Part of a small language model's weights: 10 layers.
Each number is 200 + 20 x the weight over its row's rms, rounded and kept within 0 to 999. Layers, rows and columns count from 0. The size before them is the row's rms in percent of the matrix's.

# down: layer 6 MLP down (transposed), 512x128, rms 0.25, rows 403-420, columns 0-127
# gate: layer 6 MLP gate, 512x128, rms 0.28, rows 404-421, columns 0-127
# up: layer 6 MLP up, 512x128, rms 0.265, rows 404-421, columns 0-127
down403,102,219,175,185,195,170,196,206,204,185,200,205,189,195,236,208,171,205,222,194,177,217,221,182,161,207,204,210,219,207,194,193,199,147,225,205,201,233,187,224,208,166,197,208,203,221,209,192,195,237,200,199,196,200,169,214,223,193,215,182,177,177,175,211,201,179,157,207,169,176,203,138,187,229,187,221,170,228,194,235,205,175,207,201,228,205,177,196,190,165,191,225,202,197,169,195,194,208,207,208,218,193,229,175,198,216,202,168,224,208,219,185,172,211,200,186,166,162,198,244,175,216,179,185,199,195,211,187,210
gate404,094,184,205,190,191,205,207,189,204,189,210,179,179,198,176,197,183,182,147,211,201,186,210,205,209,222,171,186,218,159,224,208,204,172,174,188,232,171,187,183,176,205,215,205,182,200,216,218,166,169,222,193,196,196,209,202,187,194,186,241,199,215,207,203,169,177,238,179,197,207,215,166,200,177,194,193,225,209,222,222,219,204,151,204,198,214,168,218,237,154,182,178,201,193,203,209,231,167,209,195,213,182,173,196,207,171,185,260,217,193,186,164,195,201,194,180,197,194,215,185,212,181,171,205,187,176,228,216,202
up404,094,194,187,215,174,189,211,206,212,212,154,225,239,209,207,169,210,228,194,182,184,220,210,212,175,198,240,222,192,189,209,147,188,196,185,192,227,235,178,210,237,232,212,196,186,202,214,158,196,202,202,219,181,206,220,190,202,191,200,228,204,225,198,183,216,183,183,193,177,234,196,204,161,194,185,207,176,183,168,200,192,161,177,214,214,236,168,204,177,194,218,202,208,211,171,181,211,207,192,181,218,191,207,223,205,226,188,169,212,214,235,175,206,235,210,174,191,214,202,207,194,189,200,252,210,203,197,175,221
down404,098,200,167,196,184,202,221,200,230,149,235,200,166,223,168,194,191,218,197,209,191,233,189,208,211,212,193,199,187,200,262,199,209,177,188,212,177,189,202,219,173,192,173,231,212,201,187,203,199,189,188,196,218,207,190,192,190,211,192,202,227,181,224,197,184,212,207,200,189,195,218,197,231,191,131,223,186,176,228,217,202,187,226,206,214,208,228,193,201,212,207,186,191,191,209,206,202,231,183,191,202,217,202,213,207,245,228,191,175,162,211,218,194,225,184,203,210,253,170,179,201,240,231,173,216,217,194,214,204
gate405,098,207,181,196,217,206,209,188,208,197,184,171,210,208,187,208,201,211,208,209,210,181,183,206,214,250,205,172,193,174,245,217,160,209,231,207,180,213,184,195,204,206,201,260,201,175,188,152,230,225,227,188,180,174,188,225,207,161,193,201,198,208,190,155,203,214,184,206,182,203,217,200,205,188,196,171,235,192,198,148,183,208,193,228,189,192,162,193,189,202,210,187,184,214,181,201,201,197,231,215,187,137,173,199,231,186,212,214,212,220,192,180,207,210,206,218,183,202,205,228,229,211,200,219,187,194,226,213,191
up405,092,202,210,182,192,205,192,235,189,230,212,203,241,225,230,194,174,200,202,198,201,176,199,178,192,192,204,200,165,179,194,211,164,206,216,152,223,205,201,177,210,224,212,183,221,212,207,202,198,190,195,218,188,168,201,211,196,217,225,196,167,225,190,186,231,237,205,236,185,190,194,201,180,174,217,215,214,213,207,219,197,160,203,211,225,205,227,243,192,192,192,184,188,213,255,213,207,226,186,174,189,206,217,218,214,220,170,195,233,205,180,189,186,194,197,204,178,193,220,233,229,154,216,168,189,239,182,193,176
down405,096,201,243,207,191,224,202,183,184,209,175,217,210,165,219,221,205,251,221,202,231,212,153,200,199,178,173,232,145,192,207,178,193,206,186,191,197,185,185,179,207,215,212,167,194,188,217,226,206,179,201,201,214,214,234,197,196,215,180,214,199,202,193,193,213,212,248,213,194,215,196,198,199,183,183,252,204,238,189,230,177,200,223,191,208,215,225,215,219,148,230,208,181,207,214,215,195,190,177,196,212,249,181,188,197,223,196,223,189,201,180,205,193,200,220,180,197,176,216,206,214,214,201,194,172,201,181,183,168
gate406,105,200,177,138,190,181,183,192,199,211,218,187,186,190,211,201,196,189,210,160,189,185,186,220,203,217,186,210,146,182,181,181,189,222,204,169,193,198,221,202,202,215,188,197,190,228,192,174,195,204,212,235,187,205,175,192,201,221,233,178,208,195,157,202,198,205,215,205,212,191,211,231,180,212,241,226,180,212,201,204,216,220,218,196,179,185,184,208,160,171,203,229,176,177,218,191,207,226,222,195,180,187,245,207,184,199,215,195,264,191,221,194,188,182,227,159,173,208,167,197,210,222,214,220,202,201,203,185,178
up406,100,204,226,167,177,213,211,244,212,197,215,193,194,212,213,210,187,223,220,185,228,191,214,216,226,201,172,200,172,183,186,187,217,245,191,190,209,177,222,184,163,205,206,208,226,232,186,189,211,196,237,244,193,200,204,180,184,189,229,199,190,197,151,201,189,182,200,186,206,254,198,190,199,211,205,205,195,210,205,220,180,174,208,176,168,207,213,236,192,191,187,221,163,214,215,196,241,182,225,171,206,220,204,188,190,225,176,189,224,174,244,199,209,186,200,165,218,230,182,181,211,226,196,218,178,215,204,213,201
down406,089,227,227,191,214,182,186,184,178,195,197,185,192,194,178,168,207,167,176,200,191,201,220,220,187,176,193,180,202,187,201,228,186,159,208,237,231,188,184,146,217,196,206,181,265,147,184,162,191,217,212,200,169,199,164,209,212,186,223,188,208,168,203,211,206,194,190,201,195,211,207,172,190,215,190,231,214,211,205,214,204,166,198,178,186,192,202,196,187,183,210,227,202,159,209,240,215,161,217,184,207,202,232,171,202,203,199,213,191,212,205,204,201,180,229,210,203,197,208,206,206,148,211,203,201,179,214,212,204
gate407,094,208,172,184,217,208,185,170,201,207,206,230,216,184,178,194,205,208,212,159,178,198,184,184,156,151,186,202,221,201,233,218,210,218,226,199,235,222,201,214,193,246,210,213,230,181,188,210,182,225,148,208,248,220,166,193,181,209,187,192,188,193,207,206,189,214,232,194,214,193,244,199,197,190,209,181,191,223,239,177,199,207,227,209,222,186,191,185,178,192,241,237,206,200,183,214,219,211,205,237,181,185,206,201,175,232,194,194,205,214,200,217,197,216,203,206,182,220,181,207,211,216,178,191,197,213,184,201,239
up407,093,199,206,202,224,226,174,202,222,184,249,180,197,225,189,223,194,189,169,191,205,215,181,192,177,212,186,181,178,194,171,228,206,214,208,221,179,219,183,168,241,212,234,228,190,144,197,197,172,216,204,199,204,211,181,233,234,214,182,222,203,207,199,219,205,186,212,172,224,174,207,219,160,215,182,186,177,209,211,169,227,189,188,198,188,195,194,164,203,188,214,201,195,198,170,208,156,207,192,227,206,211,207,235,199,222,201,190,192,185,196,226,185,171,242,165,181,182,190,200,167,230,212,214,197,191,198,209,216
down407,099,219,178,172,207,215,214,196,197,164,194,197,184,180,216,195,234,196,229,204,199,223,218,238,204,197,166,199,205,218,214,194,169,182,215,191,184,201,198,196,227,171,201,224,198,209,191,202,203,175,211,180,212,232,187,179,176,201,220,169,195,214,175,203,209,174,219,212,210,188,188,181,200,194,204,134,196,230,226,230,219,195,212,205,200,184,154,209,178,213,176,191,193,193,186,192,215,169,218,187,184,218,151,192,195,218,176,176,210,230,227,173,203,233,165,221,192,237,218,216,222,225,198,184,175,192,193,223,233
gate408,105,201,208,220,212,182,221,191,220,239,153,199,214,219,182,184,267,227,201,229,197,186,200,193,215,206,188,241,196,235,219,202,188,204,204,202,205,204,208,186,193,167,189,186,194,223,205,227,198,202,208,210,195,203,167,189,263,193,195,207,182,203,183,194,184,201,216,206,200,206,215,218,165,201,221,215,211,179,199,244,216,208,208,226,185,191,164,164,177,202,196,200,207,219,202,196,186,225,175,196,200,194,185,201,236,208,200,201,219,175,244,200,203,216,219,209,178,198,191,184,213,145,195,230,172,175,189,166,213
up408,101,205,235,174,203,224,190,185,199,190,159,186,214,202,204,179,196,222,235,200,194,192,201,191,245,183,164,207,189,190,205,221,175,209,188,213,218,218,204,167,179,195,194,187,179,221,218,225,189,225,222,220,215,201,219,197,167,194,215,186,185,207,212,222,209,201,150,240,170,185,218,163,225,190,196,215,178,185,199,242,154,171,186,184,234,216,202,205,232,206,211,234,188,222,227,217,191,219,183,212,216,231,193,174,198,197,214,191,172,211,222,180,209,227,220,218,204,194,222,210,207,197,164,196,196,180,165,184,206
down408,100,185,179,191,189,198,222,208,222,159,184,159,179,212,202,203,228,198,163,194,224,230,194,192,188,223,233,187,231,199,205,169,194,207,193,235,208,180,193,199,183,188,236,209,152,209,248,196,186,193,209,226,195,184,199,183,216,186,221,197,192,195,223,193,218,214,181,235,230,224,223,227,211,204,215,221,212,212,229,172,185,194,203,207,198,149,201,206,187,166,184,177,187,192,209,201,211,192,199,224,185,193,199,167,239,208,186,203,225,169,194,194,219,213,192,202,174,179,197,199,252,174,207,168,180,185,198,225,199
gate409,102,209,225,177,169,198,200,212,222,205,202,213,232,212,225,195,169,203,195,207,173,157,194,196,221,208,196,223,213,189,193,208,160,191,216,189,198,182,192,210,242,202,190,220,212,224,199,184,202,203,193,172,252,186,207,189,218,212,215,237,221,196,208,216,177,194,186,230,231,184,204,247,187,183,175,188,186,168,191,186,183,185,209,174,190,203,185,214,151,201,226,240,215,224,175,179,184,202,211,181,225,215,206,204,197,235,166,196,233,179,181,212,209,197,209,220,191,181,194,186,215,233,207,222,176,196,154,210,176
up409,100,198,220,194,226,212,185,245,207,192,199,207,185,157,208,192,199,248,230,179,212,218,244,206,217,186,190,209,145,211,190,229,199,162,200,198,198,186,186,170,189,204,208,213,215,220,186,203,194,196,221,199,173,197,188,174,223,194,250,206,218,191,199,173,196,199,150,198,202,212,191,194,227,193,187,225,205,196,178,229,187,201,185,205,180,214,183,172,190,209,254,221,203,220,172,181,217,215,194,185,193,209,181,191,182,203,209,152,206,191,212,207,245,188,212,177,208,167,205,176,188,177,209,199,188,215,162,203,193
down409,100,226,174,187,198,193,241,192,177,242,180,192,219,209,247,203,222,214,176,211,235,151,229,240,218,194,223,200,225,244,187,178,220,195,208,202,221,201,190,202,226,199,154,158,252,191,197,199,200,198,196,191,227,194,223,178,201,194,209,187,181,171,190,182,187,201,242,207,210,206,227,151,162,210,221,204,187,217,229,211,188,187,196,218,190,212,196,194,196,232,175,190,200,216,200,205,172,202,209,205,220,189,188,234,239,198,189,214,212,197,207,186,184,216,197,193,191,190,192,207,213,211,223,195,191,205,218,209,194
gate410,103,206,195,192,204,193,206,205,146,223,196,200,220,192,205,227,186,166,197,190,178,229,210,201,238,215,209,191,192,237,190,152,202,215,191,152,235,143,197,193,192,233,222,207,180,241,190,202,219,230,197,209,210,224,193,201,206,201,203,179,223,196,175,223,207,251,201,216,203,188,187,210,194,197,163,208,177,190,189,183,199,198,201,201,201,182,190,189,212,169,219,206,203,171,213,209,221,192,196,193,169,180,216,209,182,197,204,202,183,214,219,184,199,244,185,144,206,197,213,191,167,171,187,235,182,192,201,202,176
up410,105,203,254,217,177,218,196,196,177,187,218,202,244,238,194,212,221,188,201,222,229,177,215,210,201,189,202,223,180,193,178,191,193,224,210,241,194,170,221,177,216,144,218,201,253,213,177,237,192,208,189,194,221,218,222,195,227,214,203,221,193,185,211,177,168,219,183,208,195,204,210,215,215,203,218,169,221,210,208,206,175,207,195,201,197,183,187,197,181,191,199,191,180,209,178,148,221,185,186,201,175,205,196,216,200,178,220,204,217,173,181,185,185,237,190,216,190,200,161,198,222,200,195,184,211,212,247,215,214
down410,110,217,189,160,226,203,209,209,183,180,190,178,182,199,242,208,218,218,205,184,226,181,183,156,197,216,207,195,192,185,184,227,165,207,190,224,190,226,184,197,173,187,199,218,157,213,215,208,196,240,194,170,225,221,165,176,235,161,216,207,186,192,201,186,206,235,195,202,176,187,189,184,235,187,213,159,191,181,226,181,213,174,165,235,198,193,178,199,179,213,213,190,223,188,200,206,187,189,223,186,207,192,170,217,245,181,210,224,198,168,183,155,202,190,199,194,213,187,199,192,223,213,199,194,204,209,207,172,213
gate411,097,178,213,203,194,210,205,193,208,200,189,181,165,179,186,186,203,182,192,176,201,195,191,180,144,179,161,205,175,189,239,220,177,216,195,208,225,186,231,208,202,197,231,195,214,203,210,184,228,178,217,215,234,198,207,167,210,204,178,211,201,197,161,192,151,221,154,196,203,191,213,173,203,205,229,198,232,221,211,225,222,201,164,197,177,228,206,228,212,222,214,187,194,215,191,177,231,169,210,250,228,190,192,191,204,220,216,191,190,178,212,202,213,215,228,183,197,207,175,203,204,188,219,196,199,171,193,218,245
up411,101,246,180,177,188,209,221,192,178,232,207,187,169,229,199,184,218,172,207,231,247,200,222,178,166,221,188,235,207,228,212,189,159,189,209,201,209,211,195,197,173,201,198,192,200,193,203,205,192,188,187,246,162,256,214,202,175,158,210,194,193,224,194,199,222,200,183,208,209,196,201,189,215,196,216,187,202,226,198,186,191,180,226,214,224,186,166,189,238,219,210,193,167,198,206,242,208,211,200,223,208,201,225,215,211,193,236,180,188,198,210,197,224,177,202,208,183,214,181,198,210,202,223,178,199,152,180,187,207
down411,101,211,187,200,201,212,179,156,189,221,156,210,170,237,237,201,215,237,159,196,191,212,195,206,204,220,205,179,218,225,225,215,187,200,203,193,202,228,208,226,225,205,198,152,217,203,204,181,190,189,189,177,205,209,203,213,200,206,195,202,210,213,168,206,211,170,196,180,152,234,196,211,210,213,200,213,212,232,211,190,237,235,208,197,200,163,200,200,189,189,227,205,207,232,227,194,216,196,214,197,205,143,208,188,216,190,221,201,169,191,228,186,188,187,189,208,215,191,222,174,179,206,190,137,198,203,181,183,197
gate412,096,222,185,176,198,180,215,181,211,198,199,195,192,202,225,229,201,202,180,233,201,211,204,184,163,192,216,233,165,189,159,200,212,190,206,194,205,150,181,184,216,187,208,224,217,191,221,203,185,193,215,210,164,222,181,181,194,200,197,221,188,203,193,224,215,208,199,229,214,198,210,177,179,175,206,153,227,220,217,208,193,228,241,196,163,197,196,200,202,222,210,221,223,187,186,239,189,221,201,216,207,183,202,153,178,174,175,190,184,184,229,180,188,186,197,205,187,184,171,192,212,210,200,160,209,170,147,165,206
up412,097,201,175,236,196,211,206,188,201,224,214,246,214,171,192,223,205,214,185,220,221,169,203,192,209,199,216,197,191,214,205,193,195,195,212,206,223,194,226,214,193,216,215,181,205,219,201,181,175,227,177,190,222,233,171,207,181,209,175,196,190,201,201,206,225,217,210,179,183,154,207,209,235,198,185,232,221,236,217,235,194,225,167,187,193,203,197,220,202,183,185,192,196,170,202,214,205,193,218,219,231,213,211,227,225,238,221,201,191,179,195,229,251,217,227,187,213,206,226,170,223,167,196,169,209,177,201,141,196
down412,096,198,190,232,198,186,208,166,199,175,187,217,220,170,212,211,204,215,196,191,200,176,183,178,172,178,236,180,183,184,195,213,221,219,196,243,203,205,189,174,210,209,218,212,195,214,229,171,181,250,217,179,179,192,191,215,243,178,204,190,228,205,234,202,224,204,156,184,215,220,190,193,208,183,202,177,217,202,192,191,192,233,208,157,178,195,203,202,192,200,207,192,207,187,199,219,228,192,174,189,188,190,206,204,236,184,253,178,197,194,261,176,178,212,194,223,223,193,229,174,219,195,202,191,216,212,169,191,214
gate413,104,225,196,200,215,213,214,182,205,144,207,210,204,217,216,216,172,199,184,175,196,165,236,204,228,201,204,188,208,219,205,223,202,170,234,174,210,205,206,198,202,222,232,174,234,182,128,193,197,189,157,195,175,199,205,234,208,211,176,222,235,209,200,199,203,215,201,200,191,194,209,191,201,170,202,186,193,162,186,212,194,197,168,171,198,179,188,227,217,200,232,210,222,207,191,222,216,166,198,180,188,214,167,193,220,191,202,189,209,193,196,169,211,202,199,173,184,229,208,240,193,201,188,169,188,236,193,219,216
up413,101,183,170,210,202,208,188,188,228,207,175,193,192,154,218,176,225,218,168,216,180,201,159,189,188,198,198,182,212,183,203,176,175,210,189,192,185,172,199,183,236,213,194,204,158,233,226,220,220,208,205,201,175,192,172,182,177,220,227,200,198,198,206,179,193,213,228,182,242,194,212,254,199,221,209,201,217,178,213,241,213,243,202,214,166,174,209,164,168,229,184,175,204,202,207,193,207,221,225,196,185,171,191,221,187,199,211,186,211,199,200,188,202,197,194,208,196,234,181,188,218,221,198,231,238,183,202,173,194
down413,095,232,177,208,211,188,182,199,192,186,218,210,178,241,201,186,207,169,194,180,185,171,174,196,205,221,190,224,203,193,214,199,174,208,221,197,205,197,191,155,188,210,162,273,185,192,233,158,161,194,234,198,173,191,199,186,212,219,195,219,199,200,201,204,184,194,193,205,198,215,192,206,199,179,210,193,226,190,171,204,191,185,170,237,219,188,223,188,168,174,224,183,202,163,200,188,189,238,195,203,178,204,186,158,201,201,177,208,199,224,196,187,192,259,187,177,207,181,183,222,200,177,189,186,178,185,213,199,208
gate414,110,219,192,200,207,170,184,205,182,208,192,184,202,201,188,214,204,180,207,215,185,209,161,184,209,206,173,209,210,188,186,197,189,215,165,240,192,207,197,240,210,203,171,201,196,181,216,251,223,202,241,192,235,184,212,192,181,192,131,231,194,204,198,208,203,207,234,192,185,201,203,211,204,187,219,159,189,200,187,244,191,205,202,203,226,198,165,200,169,191,222,235,218,164,228,220,214,175,220,175,208,185,180,198,216,176,202,240,195,210,190,194,220,202,221,161,217,171,199,191,171,203,222,223,210,203,199,210,172
up414,106,236,192,207,210,203,210,187,216,171,240,202,208,238,195,185,228,235,205,203,202,212,195,204,209,197,187,205,165,202,192,197,197,225,190,206,186,201,227,198,198,201,174,187,222,216,169,219,200,227,182,182,198,228,183,216,188,207,177,142,212,167,212,200,195,200,207,205,208,200,226,240,199,188,171,146,192,192,171,204,144,223,209,175,181,219,227,219,214,192,176,203,202,169,224,218,225,192,225,204,172,196,213,214,191,167,186,222,210,177,225,224,229,195,217,199,189,179,188,205,207,187,212,173,171,221,221,190,237
down414,103,218,203,217,176,216,206,189,184,207,182,214,143,182,187,238,201,209,164,162,214,247,196,222,214,224,164,201,206,209,227,202,181,172,219,210,188,164,207,187,180,208,185,217,196,222,250,184,205,174,197,227,212,199,237,195,197,219,182,210,196,213,189,198,210,198,209,203,175,216,216,187,172,205,196,216,199,193,164,211,191,228,225,203,213,240,217,220,203,195,210,212,210,176,190,222,190,182,221,217,234,179,197,215,209,216,202,206,191,170,161,192,236,190,192,170,162,211,209,209,174,164,213,219,193,199,223,175,185
gate415,100,194,246,199,175,210,214,175,193,192,197,202,176,239,169,210,210,183,209,195,193,200,191,209,175,198,150,183,181,189,191,200,246,225,215,195,206,191,226,209,205,179,182,181,196,216,180,227,203,251,205,232,226,165,241,216,190,183,172,185,183,184,198,235,222,235,199,173,224,207,180,208,193,190,169,176,189,199,223,181,183,210,219,216,201,159,211,209,203,198,239,224,187,208,193,203,213,214,190,186,172,237,215,195,197,210,222,217,223,198,227,193,175,234,195,201,179,218,198,186,192,213,197,200,211,181,197,157,187
up415,101,215,209,198,194,200,184,188,221,222,203,215,223,195,178,226,229,179,199,208,195,188,215,169,134,207,191,213,187,192,223,247,208,223,221,174,208,199,178,213,182,200,210,203,234,197,175,230,191,209,190,156,186,202,209,221,202,166,212,204,194,216,207,178,221,167,200,173,217,176,186,203,219,165,203,216,179,175,193,172,208,185,224,197,198,194,178,208,231,195,191,167,177,150,172,226,167,180,214,174,197,222,204,189,210,223,197,204,205,211,211,220,223,233,190,181,208,209,171,188,179,234,165,208,206,191,191,219,225
down415,098,211,205,202,219,219,190,207,178,218,186,206,219,178,215,226,198,255,203,181,188,171,227,192,202,205,187,203,211,219,181,182,155,164,189,151,204,247,189,233,200,189,212,218,215,177,224,226,180,219,187,161,175,216,209,180,188,190,209,193,204,228,209,188,206,176,186,206,203,181,216,213,178,214,191,199,195,194,186,213,178,207,188,199,157,235,184,164,198,232,169,227,185,187,222,192,197,202,194,193,238,250,192,231,205,199,189,197,207,181,190,187,194,217,195,247,219,221,205,186,190,191,218,221,202,227,195,230,194
gate416,094,172,207,195,193,196,248,202,207,201,172,167,220,195,198,211,178,195,199,186,181,229,206,199,230,195,205,231,217,178,176,253,170,214,231,203,210,232,259,189,179,205,231,209,215,237,196,181,199,224,219,207,188,185,199,190,187,228,205,198,207,154,215,220,236,214,213,196,198,196,190,238,193,176,206,215,204,204,191,170,175,195,204,199,187,205,179,225,202,210,211,193,189,194,204,186,211,183,212,213,188,191,226,187,207,168,201,199,181,268,184,220,224,218,220,202,217,190,233,219,199,186,185,202,201,244,194,182,210
up416,095,229,182,212,193,198,200,197,177,164,194,197,219,215,180,192,152,168,184,197,187,213,179,202,213,200,211,228,196,219,168,201,217,182,224,227,188,226,162,228,245,198,181,199,178,158,219,210,214,194,200,213,180,210,192,235,189,187,227,197,218,220,186,163,202,195,181,210,223,188,178,192,220,198,188,218,185,201,180,194,197,209,159,183,197,189,178,192,222,230,167,237,228,161,195,183,187,197,208,248,207,190,162,208,175,217,167,170,189,207,182,203,193,215,220,218,207,207,189,196,211,218,217,205,175,187,216,225,173
down416,096,158,211,194,223,218,233,171,227,200,215,164,235,223,225,211,199,239,217,221,220,204,194,160,192,192,220,209,189,220,202,185,147,165,184,195,183,218,198,230,176,183,218,204,170,162,192,206,207,210,202,211,209,205,215,229,218,200,240,192,194,205,212,190,194,171,199,197,188,171,200,218,215,184,170,176,201,221,202,213,198,189,215,185,196,211,179,185,205,179,157,201,202,225,210,221,222,179,175,229,195,215,189,200,188,197,204,180,204,245,225,209,194,199,187,185,192,185,196,202,151,188,177,163,197,203,156,218,197
gate417,099,184,229,200,200,208,189,190,190,198,157,206,209,211,195,230,207,167,189,209,218,214,195,185,217,215,178,181,187,216,192,222,202,202,189,193,228,209,194,201,179,150,226,203,205,177,191,219,193,181,207,174,197,213,161,191,209,232,216,183,213,171,201,226,243,185,218,196,202,206,231,168,245,175,194,213,186,170,192,235,178,176,172,179,148,195,187,182,210,215,235,203,186,201,195,217,202,202,208,231,223,173,205,202,212,191,230,222,216,213,218,205,200,198,197,151,201,162,202,226,227,168,189,211,208,186,169,171,203
up417,104,212,209,179,190,250,201,199,188,185,194,186,178,187,167,190,220,222,221,234,194,209,193,189,183,167,187,203,199,214,210,206,168,218,212,220,199,194,196,214,215,213,211,213,195,199,200,203,203,225,212,176,203,206,179,229,214,164,159,193,209,233,157,156,201,238,222,205,208,216,189,219,197,210,224,171,217,173,249,235,198,218,185,218,206,219,199,218,207,208,173,196,186,209,188,156,187,188,171,203,200,218,190,175,211,234,196,204,220,256,222,171,174,216,185,200,216,186,187,236,228,177,205,200,185,196,191,208,213
down417,107,191,218,202,212,219,184,223,188,219,212,208,167,190,188,202,227,179,244,234,217,211,185,155,150,207,187,188,182,219,171,193,169,210,217,221,212,216,235,195,213,194,195,235,185,159,174,195,193,190,201,185,201,200,208,181,198,221,196,175,198,188,212,191,211,167,192,217,185,207,193,192,230,201,179,183,169,215,175,195,174,173,238,195,192,161,190,168,201,185,208,199,207,221,209,189,202,209,213,192,236,190,184,185,267,180,181,182,206,217,188,210,189,223,196,171,219,173,204,227,195,196,195,219,206,162,177,217,206
gate418,102,180,250,210,199,233,206,194,186,218,236,215,193,196,196,178,226,207,178,213,206,224,195,226,210,215,180,219,190,209,190,231,192,186,221,143,181,227,196,216,203,195,215,170,198,206,190,219,216,201,222,240,188,199,228,193,201,214,179,194,203,214,207,233,172,224,179,244,221,154,201,204,241,202,186,222,200,185,187,221,197,194,160,185,195,202,223,195,188,215,184,199,199,179,207,186,196,205,243,184,209,194,191,199,205,194,211,219,220,170,197,191,202,207,185,174,173,167,186,229,200,199,206,192,222,179,212,240,254
up418,099,198,209,219,194,189,205,195,194,209,200,190,180,181,211,190,235,184,168,184,226,230,191,190,211,203,184,174,184,238,209,166,252,210,197,190,208,174,192,194,192,203,200,184,175,198,189,210,185,219,217,203,193,242,188,214,188,167,202,194,250,210,179,178,200,166,211,206,194,212,216,227,181,193,193,207,173,197,170,251,212,178,183,230,208,224,232,213,218,183,186,207,218,170,172,189,217,225,218,215,185,211,183,207,200,199,180,221,209,205,219,210,189,204,231,190,228,192,147,226,164,225,228,212,161,187,217,198,220
down418,098,190,188,209,222,233,200,210,190,178,218,182,184,173,204,212,225,217,211,203,206,217,210,227,219,228,201,210,189,206,195,210,187,214,156,207,204,214,228,205,214,181,212,179,179,209,209,190,204,176,203,190,178,202,172,196,234,175,219,177,214,193,197,242,196,193,208,250,194,188,189,182,223,193,214,207,175,212,236,236,166,192,221,174,183,203,185,154,228,200,214,185,165,229,209,181,198,182,192,187,202,141,218,205,223,173,189,213,231,211,205,192,214,201,211,197,172,151,188,195,222,225,193,202,239,168,178,192,207
gate419,103,167,227,176,193,238,202,183,198,217,201,196,189,198,182,219,211,203,175,183,167,221,219,193,193,209,201,241,208,201,227,228,157,215,192,194,156,201,234,202,241,181,199,205,208,190,164,203,194,182,196,214,179,206,191,178,215,192,243,198,190,235,163,192,194,226,219,226,198,156,204,171,200,186,219,207,214,195,208,204,208,212,163,210,216,185,157,222,203,197,211,182,197,148,258,198,194,204,246,206,195,199,208,201,198,196,187,225,190,190,195,217,203,214,190,206,211,210,164,213,191,215,198,196,164,194,211,199,184
up419,105,229,245,215,187,207,236,174,205,178,197,207,179,203,185,201,198,203,176,221,186,195,242,199,199,228,203,229,180,213,201,195,197,219,201,201,173,150,233,204,211,190,217,206,209,208,193,205,180,206,186,192,169,161,218,187,197,215,181,201,215,231,187,185,196,203,193,224,200,215,164,204,184,171,210,211,179,170,210,191,195,204,212,227,226,220,197,196,222,227,207,210,220,184,216,169,230,180,210,169,245,249,189,176,195,206,221,208,187,231,189,203,166,206,176,180,194,188,193,198,213,223,213,163,152,212,234,209,185
down419,097,196,183,201,194,192,206,169,227,165,180,194,189,202,221,206,202,274,165,192,194,224,164,197,214,180,204,215,228,175,191,191,194,258,197,211,205,206,206,192,232,165,164,133,199,170,216,197,178,204,199,198,201,206,214,190,183,202,217,212,187,216,204,215,202,221,213,220,215,195,189,192,211,219,207,176,207,197,198,195,213,170,158,167,215,204,178,190,211,212,247,212,202,178,235,215,210,203,214,226,204,244,186,178,196,180,222,205,204,173,210,198,206,202,176,177,194,201,181,217,198,198,224,197,191,213,221,215,204
gate420,094,207,236,207,216,180,215,228,210,232,178,200,194,193,195,206,183,211,184,147,206,208,232,184,164,183,182,202,227,220,198,184,221,207,183,190,199,186,192,184,213,186,219,199,211,217,173,168,211,237,200,195,215,201,217,202,197,233,148,215,191,154,217,221,209,189,196,199,205,163,161,210,200,195,188,198,225,202,174,196,221,206,220,167,184,184,214,194,177,215,252,195,180,171,211,177,174,204,196,195,242,175,190,179,210,183,216,202,177,175,228,179,165,198,202,187,197,219,185,212,197,209,204,203,210,158,194,228,185
up420,096,205,151,183,200,202,184,171,206,215,220,192,213,201,178,193,197,188,172,211,219,178,206,226,192,198,214,212,234,178,197,251,192,211,235,197,182,184,251,212,222,186,215,190,189,198,206,226,194,240,209,242,197,185,189,173,177,223,197,193,183,167,216,165,229,178,220,190,228,204,175,226,236,173,225,228,221,192,174,174,221,179,208,206,214,191,209,219,227,172,214,204,219,203,165,185,193,192,199,219,187,205,219,185,205,161,208,184,208,220,218,226,171,171,193,205,199,211,185,203,191,225,214,187,204,211,203,175,176
down420,096,153,186,201,203,191,204,205,222,197,227,182,211,207,190,193,208,175,221,198,192,198,186,227,192,218,177,189,190,223,189,166,181,208,214,219,214,214,218,177,220,184,223,202,214,220,204,178,226,207,197,247,206,219,200,139,204,195,220,237,221,196,211,208,188,186,174,140,188,202,219,200,174,195,198,217,209,149,209,228,190,205,220,207,191,195,242,217,165,213,191,194,196,180,179,200,213,206,215,226,186,209,205,222,180,183,189,215,191,212,192,201,171,197,228,193,166,190,161,186,166,206,219,224,170,208,187,163,217
gate421,100,215,206,190,196,195,194,218,195,162,193,195,212,187,202,247,203,219,225,193,168,203,194,200,201,198,201,272,194,195,216,209,213,235,229,194,191,211,177,170,188,182,200,180,238,207,175,208,180,163,197,178,233,207,184,215,197,187,214,240,220,204,213,212,230,181,194,217,205,189,199,182,181,190,214,188,209,181,202,235,195,223,207,187,217,201,183,197,224,193,236,232,214,189,189,149,159,214,201,224,236,190,171,198,204,173,197,191,160,201,190,202,216,187,178,208,202,198,189,186,210,151,210,202,222,203,171,181,180
up421,098,196,226,210,205,196,221,175,176,222,191,212,166,194,183,205,234,214,192,206,214,230,225,181,192,195,203,186,213,170,213,161,199,186,151,236,212,206,177,240,197,154,194,204,190,194,200,173,213,199,190,161,216,219,190,185,189,218,233,211,192,197,177,172,186,222,206,195,216,180,194,201,160,183,213,200,252,210,216,215,239,188,190,227,188,220,233,221,252,209,185,212,176,203,210,176,175,182,218,169,179,178,188,204,196,202,191,196,179,212,196,183,201,199,189,179,190,170,210,220,177,185,171,193,189,196,231,193,197